config.toml
num_attention_heads = 4
head_dim = 32
qk_norm = true
bias = "none"
tie_word_embeddings = false
init_std_qkv = 0.0435
optimizer = "adamw"
batch_tokens = 65536
max_steps = 6009
Each number is 128 + 32 x the weight over its row's rms, rounded and kept within 0 to 255. Layers, rows and columns count from 0. Numbers have three digits each. The size before them is the row's rms in percent of the matrix's.

# down: layer 10 MLP down (transposed), 256x96, rms 0.195, rows 104-149, columns 0-95
# gate: layer 10 MLP gate, 256x96, rms 0.218, rows 105-150, columns 0-95
# up: layer 10 MLP up, 256x96, rms 0.194, rows 105-150, columns 0-95
down104 106:163154090146123080078152132150156171145098143144162084147116164165126140209094091101108115107112139170122092121163114147105135140136086171152098093142144112126177056146122191141187173151117153164074156094116090146143082153088163132140150131143091170139149157128078110080186113064090087140
gate105 095:119143208138128147155177172136148176197075083128144149139097171101149138129134088171124160186145138093096125064204116168085169123180103090145104145178157126097154147100154108098177101136131147131168104125090123170103160116153150098102121134172111096094070134145151097073168110135114113152
up105 090:152149125153085118106022160146104094150202123154124127168179107186135086128124145095150121132152143189112078074151157147199115192107140083129145140119159084183111125109145139114156100059104121171109138095137133115139154142125145077143137098175128156134138156128147117133092118046132091150
down105 098:083099176080119153172138133181197079161128091180169148114122104132185148103070110114132151175116165171125114059165082145173174109149155116140091111199154108104091130110088136125148096108114144106108164155140101102108097143142136177097140149164136134081101106126124097052140086119107097085
gate106 117:130189132141097106161106157110075136123097069150091150146068113162147104090115145137103139116092151157045137129104164182144054095144177116172163139136122159106143100106128165153144087144141209126117145146146175128104111145111126120071137062143093125106135163103082081122119108092095181190
up106 111:164160145113113112128133169138115153101117106137068094130148155089105132169146158165031152127136187185135157073114164186081184117165142134156123131121125110117127170142168153124127174148127133232151121161091143116147082115092138132098098182148100154141129076088112103104112113153098053125
down106 107:132157151152101137174213130112102123121137094098109072102139113099119118167182178161143095116111126158083112124126095117106145100158073092174137059112125149135153157093131110072097151177161083108155131164146128088138152095165107182187071182147174154094102150134088096072147137102079147112
gate107 105:190141149136131092112118115069141125070124120145134103129121166168134125106140164109169137159082103152109134089223124146124100136097109076115111175174180138168096198106116093105126078171164114108146070184127092157162111125110108092186135137141190153091157125178108093111128121089106146179
up107 102:094165118147105142191109199130087112126205127139141096173141088158168097146106084138091145162119154190125121122122139148146145121164132120235192106057163117082150110127136140137087108130193134085182122133174118134120086172111177096144133114124137119148123164167074137137117131123089128158
down107 107:077145072126092186153129145133138189132150137098092045127156081213125124152100109136119138166129121116137173122107120128099137120120118157108162127090210123145141165124168101117138105116120116129100086122120168131109063178098110179070168093145088142151100127158080155119076118147064085170
gate108 096:078114170128168167146175135168100125177042104141156092148106202105187132062118084113077111119167075131134125108187131172153079165111107124093101127124125084185156125104125089108180143128104146117148132064144100121138129164145159099132149150103171117069123112113164133099178124143112106092
up108 093:157104085105136149084128097112035122136105192132169166131135130067119111081169102173159119142134142095137184109098155153166135104139108133084166139140156063123096085176150166176146105135173110148147111102075134120190089147118058134130122127132142114139110173146076194153092141172132093150
down108 092:168148191086161109134114134103126134155199120105169108181098091137148096165096130120118131115177125167074127137107136157176153130161115109114136191145079142137116170184167133113074102124081097100089155132068159171097127185139147148082097161112114079104054151107203140142105120115164137138
gate109 105:171140124044062128105133140150154144111116179138111123202112152126124137127146136184197121167239114138090164116181181169075140146129094162144158160142159147130112162109142146119188144132108116131167166161178151115133124143113120050109156133140139167155087120104129131128115152100081155133
up109 101:139123155083133144133099124118101142177119176101107160148144091156183064091159161113173095162133149171107115126134117123113191126148101175187096099166118101091167172107086121098110120129116138190079107087107102082137113062150071185155151155153170131093096131055115118145134152070118113166
down109 108:105078072110161099147112068119102100133160107095153058143105096104097140111129112120182092140107132135179109094126127097167125113070093119135164093188141099159147184159101085096051112084161086152144183127150073117159079080158135108125085153152157137067117118095135135112125129109120151188
gate110 095:122140163092098153115119151162144139189143144112131083148087110129145104078107163179128119152132140179111111188155117127209131129119169112085181148093074171132093179092153134089132182179133136124125089136160088089135126179119140155186117112094121135147141158129244083149119160165127118124
up110 104:163126082111149108091134047055117119111142159118150089127163134164127187119168128124103127124089205104124196141062140160146103154146106143054109145141161096164128109120163168104134149125103143121186091166116073163134138088138112075121128151083076171170099094080124089135164105136132134130
down110 106:103147107171115169145070097066090078124107165069182255136149131110125114096087069151151133131101107145182130146133088115144143128166146103111121186113117113144143071143092116109156119127131122156108113124143137101123151105125152153111098092077100127096162163166128107075127111123119102157
gate111 101:135141132116117121152139151117126105121076162114107116155146102141155133123145102156152187094157073182165091136092117180204073112116114182070163131159145120175166150133080138140129126115156135085127083130087137108149102188115153061134131127135110112172130104122130158086165127081009122176
up111 100:152160151134139145117104165120129142093184142116124111224113123106151106159131125077130135064137066151183133153104096139148105096121152162115114106191113106089140119170124159127100085146092109072194047164101101134116141118123170100092044169117142118129106114159187106184144134089146136150
down111 101:151107048142147135118151137147134153092160134125068105103096102047163159118130174075148129127147170121105127089107187206121169094143105144210151172072080128172113118106098092139174076155110110166143128089109102127156153115107125139119138185101144101110149158148147141107087123149169084095
gate112 093:146160138122118137180174195112139114138154124148114082154110140167114143139111113141095158162108116151072103125170153196081128195103115074109093127149157138142158163088178086119125097150120104118130074168077138093119179105145099064112123123174097134121123140083134121122140175122136130252
up112 121:059138121114150099142038115145148154112108148111061173125135158169138146095159112154180104132147170141142191186147105140177125108088119124118154139126169115147108156119181139156206164117114178157168167090181117131158077125117141173116157104096077126122112102129082155109131145110067160082
down112 113:141114120118138137171149186108068117111115125138133074136096188181109142135108130126079146157107123163084079140158152183082126134083111084134101159149148170125170154103151086039119155135151086119123083139087135086110188114177085095131151116217091134108128103109134120148131178106102095178
gate113 096:127112081088151148115128165106127106134098110138141046084114138087068126141146080128176131158070148176112133140158058179149077147117138155113139134186120119100093147157128142157143215157107125108109110077114118108144095106100137108073060151141091156114107167164108157167139174143119113203
up113 101:145134115133124070148089116137132118117166111170148070106136121178101128114120150119174113172172103145120135202124168136137138143151091129157184147137106177136176091135155097196090129108120064168120145189143123160143100113163105139084163061147182150168174104139095055086109152093187145119
down113 106:143224037135113143169107101146161157129068160132151171121145095116117157126164123130120129160071128136152154143150140158128061105147094160093113207117146114132132143105134114110138136115140133198144152095139138173111105110132125063103139077083114144142132135122125144106085159105141145012
gate114 096:091171136146122103137101107146099089158148155156175068113088202177093132131152096148147076146164174089129081169183063112124103112091129089173137139133102134143083101063108100111108144089105163112116142147099116127145147190137071164090086112104116042157135107131084137134139133127108102175
up114 099:104104202145158173137143132141145138104145043151130090087107167097117116129112141078074087146098095148161159185141114140159111092088124192106143168074174090107134125155084176049117113130166137122145125142161144187117167112133105134141147167161104087120118127175188088136101074120147111102
down114 102:065097095159100143137082102138064020109142129116154061119155130194151147088106097104119085153127094114129122146156097142134152070137159154142186119149122134119084178116195112108170155167138106096159128079119159143066137151146148081141147163105146082148119135137158140156137125126184136176
gate115 093:114076162124077175171203118126121069121080137174123138109123153121165167123125118120052181188102117071096150118123121155118127102132088133106061139148107129099154118101132068140117132131203128155093122126134104175162121151151087124189133110130119084165150125087149093139138091139075206125
up115 094:148122055144132118078140152119119107121066129128105113119130166111130154130025138071062116153054120172092175087155133106148098169077152108156123135113157126139142132111147098132127133164115108176113107118112132105141132074108151110115176142192108146129163150083182194148115068107174080132
down115 092:124177195094134111173188155122138175109086113212147182122157138137161140161142098127142162170086141120161134115198114156144144071120129127127121018122124095099159124162107149052105126139139179128109100104109133133094093162181081124137142112115118146149114106132094152127118144109118185075
gate116 093:061157107103159150202122209175138131117083122126123158098092168123109105075104114072093116099079151118155106133121152141107213117148125150181133123114090140125181138134137117165125147157081148093134110117099099162156126099116123097081124074106155166095086098069165178083123096155141156167
up116 094:150137084126066107107114127120077144145119123165087123101154131150186106076175128179109097157078200185082154139083095134131152115141154116088176117131103075141117132137112135084138145120162122156122135180085145201157141118153092140152189089129062106062124153154132085159110129107061121137
down116 097:082111095152097147202154107079132161158179112091111115153142186155102123128117140137145195127173119125141143155121090129125130112184128095102134246051154123123140113156166129119120178118100139091102104092189148116091115153107125104123082145126136168088140146148194127151117189136159130173
gate117 106:128200113160094129102126065124132140156080129138081134095158087138054128091102095145166161108154165136121161174156104169191102127124110161148146163124091156132091103134127125121174152136140225176138142068156129115126119105143186087120103110133122161180083114100151139124114063111070081133
up117 099:086135187103102166137129189093127143109158081118134213121124137168222155118149122093158123082157108132101126147091105113169152163181152112140145091176126152101125125108131061145097172102119145111063153123096083156152093151084176154144169119098159092098167154118190159131147127146159151142
down117 099:154123156119133166161174111089067168093161179071131103089105141109118125119148129159146126128134084172142098094125199146103122118117138131105149141152167123162132099155121143149093111102037077106183108164142146104114188168128095106145066139099150081108124138127148092150091207110126100210
gate118 091:060142153099154091167122168127108226135120118180133106077144143074130129105128152179098149144138116134111131155090135153124087088152152124100077154214150058128167180147136134145148113137101095161070202117136164103118136062161120124126110160161161143100120110101148132080155100144146090114
up118 096:106111155169147173183245104107102165183131118074107088165181140124150133111184083160066190147139092131107128110161147147109138101133164102105065143111105169089138144129141093124135108104144068146131085136112163102097111133126103093135172148179113153125142146166088113125112088168097104109
down118 097:162161151122168083106039094188114089095145157128120161126070110150110112109140114092127102173162172124145166109165165110145121151114145154138184073085146177176117138119094133137089137126161197096108137124113074160179082127107131129109131160146134122169148085187131122154113147117157158219
gate119 105:138188165100057171148120145118166110185108170139119106163123123152043086117164067154123104176135114136082166068177123097165118149065116184099146128102154137140128163093149153153167144143103121153117135109136120080129162132103104113103158114198144080116085088125155166121140122098056120134
up119 101:169150086093101133093152129126133158191165169085131118148119094119147089128113100148111183088133122143140173108158151144158119099149144175134131144100078034081181092182099176136137119177144102112150137142157109114121169130082144130084111181132147164088129138058184129145118043143164141098
down119 105:080095101147184191098093099083082137159118155050169181109150147127116144169147120092164152117130155144156151140035130131145120156169147116136156124135108078132118103201126118122073138124139097123129166105108130138083112104121153081126119173110129116112057150113105153133072111105179167053
gate120 110:089173133122092138168092152141192151171070112168133133112130168112112108163148115154123141070082112162120181138133113117151097166115083075131170207106221120160109099164175137119143079088127140142167105090100118147139137156181168159120128120152119144103167143104152149040129121164103126103
up120 108:106137138155108144190112142120145154117101147094080190112186169124212156087178056123092095096175107100091077135116162126096105134140105118171200117186093149191105099139127115135154159172101165102139084108186155152103192106138104101128108100154159151103114136116143145141135102154151104129
down120 105:138116139106138149111217179082153047097118060145135067130126168154151171108129076108075069103134172138101122134096156128163093099143107153160130136071107144078149136158092128198143128143145134119114091188122124126086133046104136128146126084165106126122143134115087101132141145083159105162
gate121 087:112123148120090161167151066132119157176139144114067173080084150139177198115110087126174109105112174140111121120122122113095144175118151080106118163140117147208154185178150075119109122162101093119166113127171101108140085124101170103154195130100101123067159120121085162113157138120146196133
up121 087:074093115104194120123122136119120171126123110108158121136192194177134132118150079169168142111156147105090141135086167141078100128105162106164141137148138163093152140052116143084135136119177099163121085151132113205144122099104108188130166076154107192177053130097093142169149101144137133119
down121 089:145122082121093107098210173099098118169115095136126068161157134087163158117191138114126134129191129081140172103129056131093107112130122104168123112147154112095138158150202133145144145097098073152188110115091149157142115127122080120121090129099141193180092121123160172080102147077151129084
gate122 112:129147164171123125155136108163164174148089165144145115135058133127125114064192137165152129161199163154133105092182049107130105159109119141128106152166115117165166134148155125140167137080111200157118173069082102098120110079133183113110111134101175105057137170098126142130107148104099160122
up122 099:115100040161099120075142111116097098121113172117159175113185090131128172146064145144120097136170108105168084166154146112081113114154081099149173109118083130159086126093122144100110145092134132101138116109199108153155187141118108136147124112115067114105162064138040102170136167122158145155
down122 101:128130116148150085108060146096081114162114120103093128092189120124144140139119134134083110160101071125195075134140079132097167140086073140107146242138169096148185105089131126162128130107128175160126109094093124127135139127127082115124106113149095167093194115098119139135118187155143168188
gate123 101:136204102136136147133124136132169203156116099157104136157117151165142119103111131121134081097181194164130126048154110145097116125187121144158144193077120132141106177179124092136147104153080190114172132196124107135134144093091167121074134090178095162115100110142109136085093186113128126112
up123 109:069083114153149204114157145118100105065091110117151122164104140116203111139170115065075081087183131118141166155144070110155071136150132089159133133112087184161124145117072127086152157124114147136112106122113099085140106097161136140098119159128144219146107106089135107134102094086117094152
down123 105:114113122157134106133128178165109153161085088106138105146122116125114149096123107115152109139060181111168169087109141115148144154159127098154107147116083202147125168137151164105129141160166119083185118152147105127073224102159113189107149066131119165136094160146066058134171131132104074170
gate124 096:081170109153147103152128174186148073099094181099122126157128178092128092139153107113116115093126171161115140152147124154139192125119079085131161142159113204158168158107061128145128098145087155097136111174106168105187171165115158068131075078182124110129065132123093102139124152125104161134
up124 098:127141103201129125130071117145091073154125126147124085156094164126102075130093139066139107169125113157123119081137081110176115087092178187122100120108113099116114095136117143128058138091112104094087084194140068155107117116100113146113153106157097169136116102140116144094084147038174146175
down124 098:114138111135163093166077165187116156119066144124119153109170158144095148208144129063105114133079108199100136085142120116091117154096139173163108120137157072123123171139125123065119101127099167116187127123070137125105141155095184055168144125103111073147143109135143059158114149130154122105
gate125 104:105152178161109136141104170126154113144118145160102182146108096132133085127121080150083116096052148118123152144136153134151091119116102091064149131142228118056163086087168126129167117104134161072126117133140142153185121129129107100194102107151131112172132168129119074166178112056112165144
up125 095:100121124084117131096101143150108129160117130091106129205088148128115097094099128115165102134103182136077107122119175147103182120185213093113147091105136139136143204099091119141169109104206102195077128113087121102159107154139077157099183120119133108160133151143151111180128123097194140105
down125 096:140083112135057099167126128175100129137169106109096153074176121135100133123172149139167063141186125115151183106139134124101155135113029159160117134173100118108100111147111087121098140137129149142063066093117156112172101089104136141100147160072149109142148101106161150114056151166063126110
gate126 101:174136140132158151118156125140176136129149096141138139149142165167100131088098130069165116154163183155144072167150157141065112136119144130081066163090180118147119218083128084115106154074080127065162098069104099148157132121105044111139189123101139110143145133118129113114129130140110138188
up126 102:094115055067090109158177098134123134133134160107125152090143147190154140090157118099123051100123204160152097116079187145154181154134081157160114149102126134196121094153143137144136074136130129140164110145139103147158148152101090127099185190081091102119086095140129156108119067139115154112
down126 101:139107058093130124190051159150095131100138108139142162120107143162071085128160127119066091156110126092142229129155212148176153149116186116171124115100092158092135154151138096110100118150126149167127124119136102134121073107119083131140138094125192117155120114173172148117080129126122114179
gate127 106:134100121133137148109167099120188103123082147133116149095094158130124120147124099061111137143133105148143103150138096169132142120128064072110110172136148175175188204097121090142148160114150150083163187106094159095129083204125133108166137143131123148095097144168103107115174171050054155113
up127 106:161159094155136165121099076074158081174111076190161072135125102154156138104143088120114107163102150122099151084110114136094096146101090158162132131130146081122017119089174125130093133104116142122110099163141096165106079162208164128092115109115119173186127157120156102165104096132120104150
down127 107:170140102098054166106061113061167171180145169141089152102112150127140093137113136089107177180144143094153141106116136133159137152095141180139163181110109149165131148138128072154097122127105161111102133108173158165178081177184080066135110128178129112135138144174135115165155152076102129166
gate128 091:138122128082138110115113096121067125146176156178094127146117143096085128095161217163177094066079202162091121083150093090139150142144132154137132147143128165153101068142095087148165122149096178127156123139140072096129115114157139146066149119132139164077150119153075103083070094151114100140
up128 094:130160119130045115126145177163121089160207132135161089141107124116163126080125120141138132121192151072165108105100161131086141117162111098110122123149142110119111158101123123101153129059101133159079145140127089134126163154074121162105077139127129217162075130036122096162125101145060119115
down128 092:199143131138172096136174137140136163102103111085147120055157151138106158107100145092110120156089113116106168056183074094084171135110090158131099174095160143165156083099111118120096096163126152167126155100179129162173113113074154044115092168154107144144128131133140157149113134205106123127
gate129 098:095150146090138144183162141128118143182154133137144120165164181148076108166103108165091111125076152084064083103132138235114057152145137139175126191144177096110175118131131074117161171098111203111138140145080137170112110158078134140148146119113122124138089128140126112122126133165154133170
up129 104:141112121149148085149186082093130157173126135163115102126137139158084164121186157160160138100125142121140162005131105104131143104075114182149158141147160139119101158157120092120112141115137099112172089085188065203124100121153147125141130104114135107169215076088115105110107113152129115113
down129 107:140110101079180041138125143142148124171144121093140141145105098156127107130117175120077099115153147158179135060095118163134125166107154146154086090128102140118165205154108086145113135089120132178135182072119091148151126179158143096138112147026136121145082163116120086153119145176119089093
gate130 099:139130123113120098149123117174118174090167165139064097108136161177128131176131133180113138198115123128065064160131093121087080167154149113162130157109068163145132116126131086163127179170114121120144213154169128118148154137105135103095093172174118182176147085137135089119149080145091071134
up130 093:207189125124130131147132140128130130125141126158131104114086150108114124178139224120065128130152211157132137155117124158092115107111125156111163130133176109084133112124085113185059130115097137115149105112124160136120117217092139158093204100124130113097137156162144213152156120125117101075
down130 092:180106060134125121106127135177141134114151163200085164081143148139075111182131117103094119129176115158083171128093133103149135101194107139068190215183076108156118146125118131099136098104173142097148146113076103128162135087110182099167126132096153111151105117140121077149110118139165167127
gate131 087:165181144143102095162112120152156114122108122118084116081069101085126096094142126188114147139132108158079117125153169069125137149055104091111113092156067170117085141077206181086152138126128115103072105095110152131129141142106096142085155082152119165112084093076087137081154164133092114096
up131 098:150086174125135182098118187182144089085144060114145141100201116118112109175130131137096122136140155103088125166175124170138094104174121156161143128140149128110084103138056125162068104157124126123157197093097151139125042142136147163103104124103086171116143127186136102127141088058118133142
down131 090:097119104131116115153072105136203109118131110133173150100109091110118102128119149104131129101137174197131177081162138153112126154145089138141127217131127170145106134145061123105173092158191161097111123123146167186207056123104088101111089082093106153128121103169101132122081165146141164148
gate132 100:113102133126105119136142140172188146126132147096136106082077203138126125104123173172150130117136131135126108052167143098108132115077149132158083156130152187155110161107165133158140083122051112193164121095131116186105153128159136090101109158197181125119128067093128142172085187182128155123
up132 098:116136076117108172080130153141202105163144134153132184126162113111141099168129083151110106146197190105143104115197151142125108086092143128165121126090116134111106098091149071054147098121088097127121136092100134114194177164131157143159130149104170087063165084150116068129096128144129086149
down132 094:145129103083112181184150124096099082072105140155146153167080103105137128088150115156097093085127100157149214125134140124146147150163177092096163126128167067114167126137075193138126100152155167129177091145142133112057147117126116079205141115113140102113128113134130091065151132152178138169
gate133 088:143168186118119120149135149141152126138108052141156068119149101152103108162147186167142125204116115168106154177102115127111090124096110145152120145115146141113130096140122129091165124103098152143100110134135117069114188111047113112095111162187148176146085170069128203114090201129094171124
up133 092:070166089111204101162107201104120108146084146168116151132100123221125112149136156169127133143132112128118117141160087089162126141062107183106157128090129089150081173142132135122117151094073209074135133159159123145123119167107126139155105099144202077121165150155145134166140142097143111151
down133 094:087073133102136181178175119162130140115093112133127132129114138168127140122082153163172120170110144135146092086141125139146084134111150147125161113129150161114130099101155125148157196086093073165154169148126121193068175145132102110164099081187126019158149100126139177139139067112153091162
gate134 102:148178074083171099148091141156140120109084133134140146129118187105109136102141115149161132125073148133081106110120123165134091155084084158160175153137080094103050097091180160146119177162138172122088142142155133115151142105123084078127150008135093129156103086154117131126087135115112157177
up134 100:155141167147104112144093133151152114109067111151113125133075137168153133116157113111111169143122122117101166105196188132111134155110109147153143109070089116090181100112144139141077143214130129152086174171163134142168144170135150151121118087146139111166189076140181168193138066198129086136
down134 097:080160159130123135172087158133189143120132186143136188133049086096144074134116160079097175152157132078133143143127086143117164148128128072147096054147099149118138168119153138134118075180124136130119099100134098069055103148147157130154103110099176154114142126156172062156133118113137164082
gate135 094:156157114195097137121092086178131157117104142150083117171136095185110090125098121122088102185141149144161156081110173154124105189152117131124165168145129159127191158153101094118144127064131159099139131144121123137175154214117130166055103172151136167104100110152106073092102127160126192132
up135 095:105127093150090150177131177115106107145203157149159173153117067185097113061148131135119092157125091148099093147151190140139170153078067121092194099136148098202107137098111157142085150140087118154111131101090112161146150072185105151164140122142118157129092144061155110129130113118153135157
down135 098:129121125122061150147158138146112105165184063138145109112115114134067184102138149141166100115124204142138181085115107149095175149069115130126164158135133128139131129139105121175146172106110097066126118105110179111122168125160141143114157172155107157151134207056058162095122127083141092073
gate136 093:190166119173129159096127105134073165064117093098155133154111101137155119127091119110174125114143093135098152129130115154156055123153211140115098143159135149178138094095121151161178153109141089144136133085079129125095194134106150131086171126148147097056162184087171066106125106140181120161
up136 095:095115150152125108155159132154165125142134129120089162074164162125129135148152098122144074122127146101070103137139081148080117163102170145161138093159072058070141129112164097084120207142132163122120137162047148154101080045161122163086078169114134143116171097169142129134155171139155142156
down136 095:118116121146114084126090130181184175159124175081132067069131128132110113144123144137143110144174093160168102089090127096090126173093066101196156104172144164124120186108125145139135114123143148149115093112097149151154170160105129116128087132159095168120099183123167197087080108129042123165
gate137 098:077163166149158130092167214163130144194112153119135091113156121067126074138151136137130132096141091095101111087098151152130147123126163102154144144197154154134154156081155182160173107084142098138141133081061112086118139111146123102082131121172115123063127133131125063075157122105092082171
up137 094:187136097099109170136146140114145167096102162160058129115140147107103142086132126086129118038116185086170067149078108154124151165115134120129226139129110141146132116134110147165135166136113143145117117157096179239153144154134165146135073084062121120148134130098145123145124159151100127126
down137 094:093111154106104121117178132096132124121157123095133102134163142137201122061136085160106186078226087133153105099117167115126143137160174096098085094141108146099125122109144144140144096118110110166161104075110131099053196120152131130087130149162114124137168153034166110094157143153084110135
gate138 105:137113127156108154148121130108161131152070166142098112100134171172127030153140152153097180108103150110091154135132158184170183100114118139168120170157159179142149030107152102126140123122114142116155138094132126077181208103093087168122154133114087182144115097139115115126136094121079098175
up138 118:110036136183109117157157114124148155145107138151129089147152129129080119090094108097075093166147142131121117181136187118110178095126122122116113169121132113122131164168177094110072128191161096165110165133123131115144202121122097128125083101069134116164089057124158148103182126141168056166
down138 109:078154098137110124114182139110144083101140035117153163133178127105166157074164114129096112139200138149112083169162151122102184095128157128134143043082130105103144154110060147126120148162140143108154116132103127123100105122084112161175129128186112129121129117087093120084112116120182196066
gate139 087:146136108124122119097150129199104205110157148123144130082113162144098159108167135182123156206128097098134087151142107114105112123069110133135117149188172118142097135134112107167104208170203169138119075184152168106123145112168092124145104089134149073092118081119076134089116157158097154137
up139 094:125150166169106170148103147155096136125116126116117126101167148097140149133191111141134127143112135074149112153132106163079061094119091158088185122099122097154060081083041127135105085158109158160101109096127067127134125148131075103117115129142175083134130085194107105166092092140205091155
down139 096:122151174114100169124195117058132085125136159173110088114137147101120049116087134130130135143190165099130146140138121137154126131161116158086130030110106101106121138120193137142179142073123067078139093078132092128142132152104109191138175060084113112118126169126141131154141090125160166115
gate140 101:148114143115120099132140137151094155124144140170147147058153121177137062090121158200154154134098174205096103191126121153152108150107116156125105139168126134141148142152120068098148211095155144204166113104086115134124137119120087071055104134134157114136145138072175069143146149115113160135
up140 097:124116154204137143085089104075179105138031106092159135137138132176109111151145171090122074094131127144089090142139171139145136082139110149177161136129132135139183083167106157123084125114119134141129113122093141088126091170124144135145163156023152124164142157158113190146148125073124180107
down140 095:112082126152109084106156134060184222079123126116158083096089107101102162155141174135165121077139102130147101116166151128112121117115136102138129177121073105197170140135194129061148126142132118095119129096156157103133109123100113183177074149111200132127125114170097123102117124106066110155
gate141 098:086108161094169158161082115107137140091129131073090102119116085162116126130119156103164094084172086190085123136127086154140129197055158100114116139155144143112152228168140145085117170142113117145148100141082071114103111068116091096131162129091161115125104159155083105103114124095080104161
up141 103:109109108133100134136171111177082180154121157127152134160094109114193148097145116190114129132122129130067105116127083146097088110176116188092168129203178111101118141112179134144116165125104091154098146130163153099201173170131099126189169125108116162144095112169116139154164210096094146096
down141 101:110127140172099159132136139113158180078112142136107103154148149140155101130141168113188172110110107079119086092103094151174091196097158068107135114144103093160147175124074147135127193123082111158106112112095063109069160120171088171090066118184153122138141124133118160114174130151082119184
gate142 107:172122109158137196161127123135132112123116129136123088160097155147060122133121116103169077193158140135122110108070127116094158145086133117119129152119140172200093136159178058133112105157163109156125139056104107105194160102120088125119162080114105147132146131152140163131228190123139141186
up142 102:142121160175093135081151141133158108096116064065175133140056069069169215143114108142169133106163176092114135152144091111109111116092144163135129123136092121156167072112075192114129226112116103137109125085125134140106112097100149102162120120113105137181124138110159092105128147097127100151
down142 095:111124165123189174172139135170159173155121151130132171137075156129088048108112121211160138165154130151047161095081129129105149167088113148127123173159162112139116093170153113115101118151152127131100142077141155082154133101160131088146143124137106133157163148142175152136112090033185120120
gate143 098:201160078111148176127125149087192137147096124110142115103084161156093090161123108164110169102104125137130114100128095157141071192115134125151132181132193182093162109147167119082137109080139114127150139137051091139121130090169128095132127183139097153167099154130172162089105113146049120168
up143 094:144146212143116158072113130143152118125103109155130106159141125098137090123081100068150135137165193148110125067182114138148076117143179128137114114140156169149108067110122094134094086080201096141130101096080047125130083142130189145098135154155146154086086118093146168153112116089097116159
down143 101:166192185108087146134196129159168125149159082104069097079121159105071101107094158103092128106133124079105078101110146082142149079105109111129100085149178173150086095092114134181091116117152169101122093075147110115076116151147108189110132132099125138151077152155150129160133152150094113072
gate144 088:133175119188080111087092095143110114074121139147137096180135138113149151122097136160151083184175179125127093165137096106103112141106129084171155110145090158178091097105099163100104133092152130102094118194142115112154114160094117116147115132142106133125046191170078100092160213133143175152
up144 094:116112125173155081151151109146111141077147184142147101131102114132145109108126174103140136067092142104142102147077173127105191084074080099105069126093120149113105140185111124104183132163148164175086093141114087159155103102143108158166138109084203034103109129086138111083147088109120136122
down144 092:088216133110171110159145145120101044114090083103078171109135160179102130144105101129151102138114168116132146086167133152161103180134096149066171096149130107098118135079126090139087167127109137121142156090128131167035080099104160126134148134101085141109091162117145085114149092146153187120
gate145 096:134105120129146152106095172113106146097084182175140131065123169137164108157130191127191186117102132088073169131132073162141162134093146137137148127122155124170081116096124100107196153130149152166102121126114125068135111140086126081172157116187064157111167133155064087121118132095080133179
up145 105:111173134174131177151133132114120108198117105062149092127134192153106125168094122113147120151085159115148148126108155132150172137158124099137113153155136146114104143130157182119089094206113141096142082141111202105134141130076111099182101128142064125066102066092145094189105100148136087065
down145 107:097104156173185165144182132171097145158106131101125083149177153153159103171095077118122124094080142156166124123132102134148136114159139088114117069151129009215131121116155120115136126119075105109126132117098149133096109072157160140094111164138111112087132179094128174167178116137145100173
gate146 097:099160153131070171119127103169065089084117095146162157152124079111147073118147131173156116151133113126137074142131107165154073178136166090123104143130194122130105101067170114158134078164139147121114156115122071056139127134174126139146118088114078148060088150097193088095120124103101092115
up146 093:109112115067084119095156140094132170147164055120160125133160120112088116124134156148114115152083175099083129097143161133134083179168141063074129157110177112186120083127152146160104104136142144200156149196113121212113103140143130143161172104089129127064083114094149132098148091162127097132
down146 093:149135143089124203144149101138139090116151125110147079135076116158145129099122164136098149092083121051190123113111060142134163065084126075178095192150092162100135128102159099130143090139127098145110112105180104132144110121080089203175133101135112144111193119164108126109172093141085141152
gate147 100:125133198094138120122094126156119120133061143120143127166172186121156104084145111186132141146146100173143073079156111138152067203062198133101083143123120145129106163088119114117186141174084125155156116122096092123168110042110120118151112123167136158106181091134108133107117122179159128143
up147 102:151101135098050183119141152136130107132159152116169147174128137170128139150151115132098148118076163156103172133067135132109162095106130143109138120164101138144077111120105128147101145093161163104165153137143123105118061169078088186202075084092060099119150098125107048129138093138060138098
down147 101:111100098161119214141175092131167164112154141164065156140088103155095101142142125130114117145114127122126157128117131145116150162194116139140190190171147141116138093124141145171058032121135150140127149155121114098153131141161139104152164121100067188174133094113170058110158122112113090182
gate148 090:149087117161050178141131142132135134090145144136170104186141152101120168167146099099149138146148132119121120146115074150115060144154113170099063173114116121093195090178128105215126088148143127133082094114153113111154069168155133114152109120119100117156134134100060066090089140191145140143
up148 092:134144097091076134146164122099172137099132168055133133096086137113157134113107108119094130179143111115103170091151166180153146092078255129105126091145167153124153162124116121193081111174118142194118133120139075167123133159196112118110135148159138157120140080115157130141123151078111118118
down148 097:167056127107155109105114139160137132071122144106092142146144100161101110127095092179115160104140124183133101134170172133104192090101146101100121079110108117085111139105081158168149106136088165123116064107115156171034160163116096132093159143034112162112166124101123127135131119067143097164
gate149 104:117170154073104124149108162130126108123078153158118078142106155186140152120157106137132090107107116171116179100122134148120122144107116119108123121136180111114150137113171116130160160149107122192138108121130109123111109125158152011086131164173088197152102115034075156140154108124117098223
up149 105:142158123135094173121111139115129126170128080141157138111159166130174089102167053114116155127110115130155119118121189146148117146182145162144132100159102144114162065082163129101149061094123190120100125188131188122081118130115130099042173149128114126208105135159134206148165112154085122120
down149 107:119122089113141180072181092075059141181141132096130175146122126095123124124132122137106131174136131082135058112106165108166152120165157125113067074134135119138144057153128148111081098139089140134095135153099167099087102101099140103084130131096145051150142151224134163154120142187119123110
gate150 106:154100187099129196129146122122154139130149098114156098104120216163145084150190084163202126133186114097130109117233074135109035163133153111127087144136095126162103152110146117144138153098137163105124134102116090138140118119153102095178125140086173123096141126127137123128136107137148184170
up150 107:138091067101067228136122143102142115132133163135123088110077135127184110113111075140152108105072161137137101091074082146097128114159129111089190136129141093194122099186118131164168118155187105163142167108120113141194054141140106145167139111150132145096117168147136126121115088106111155084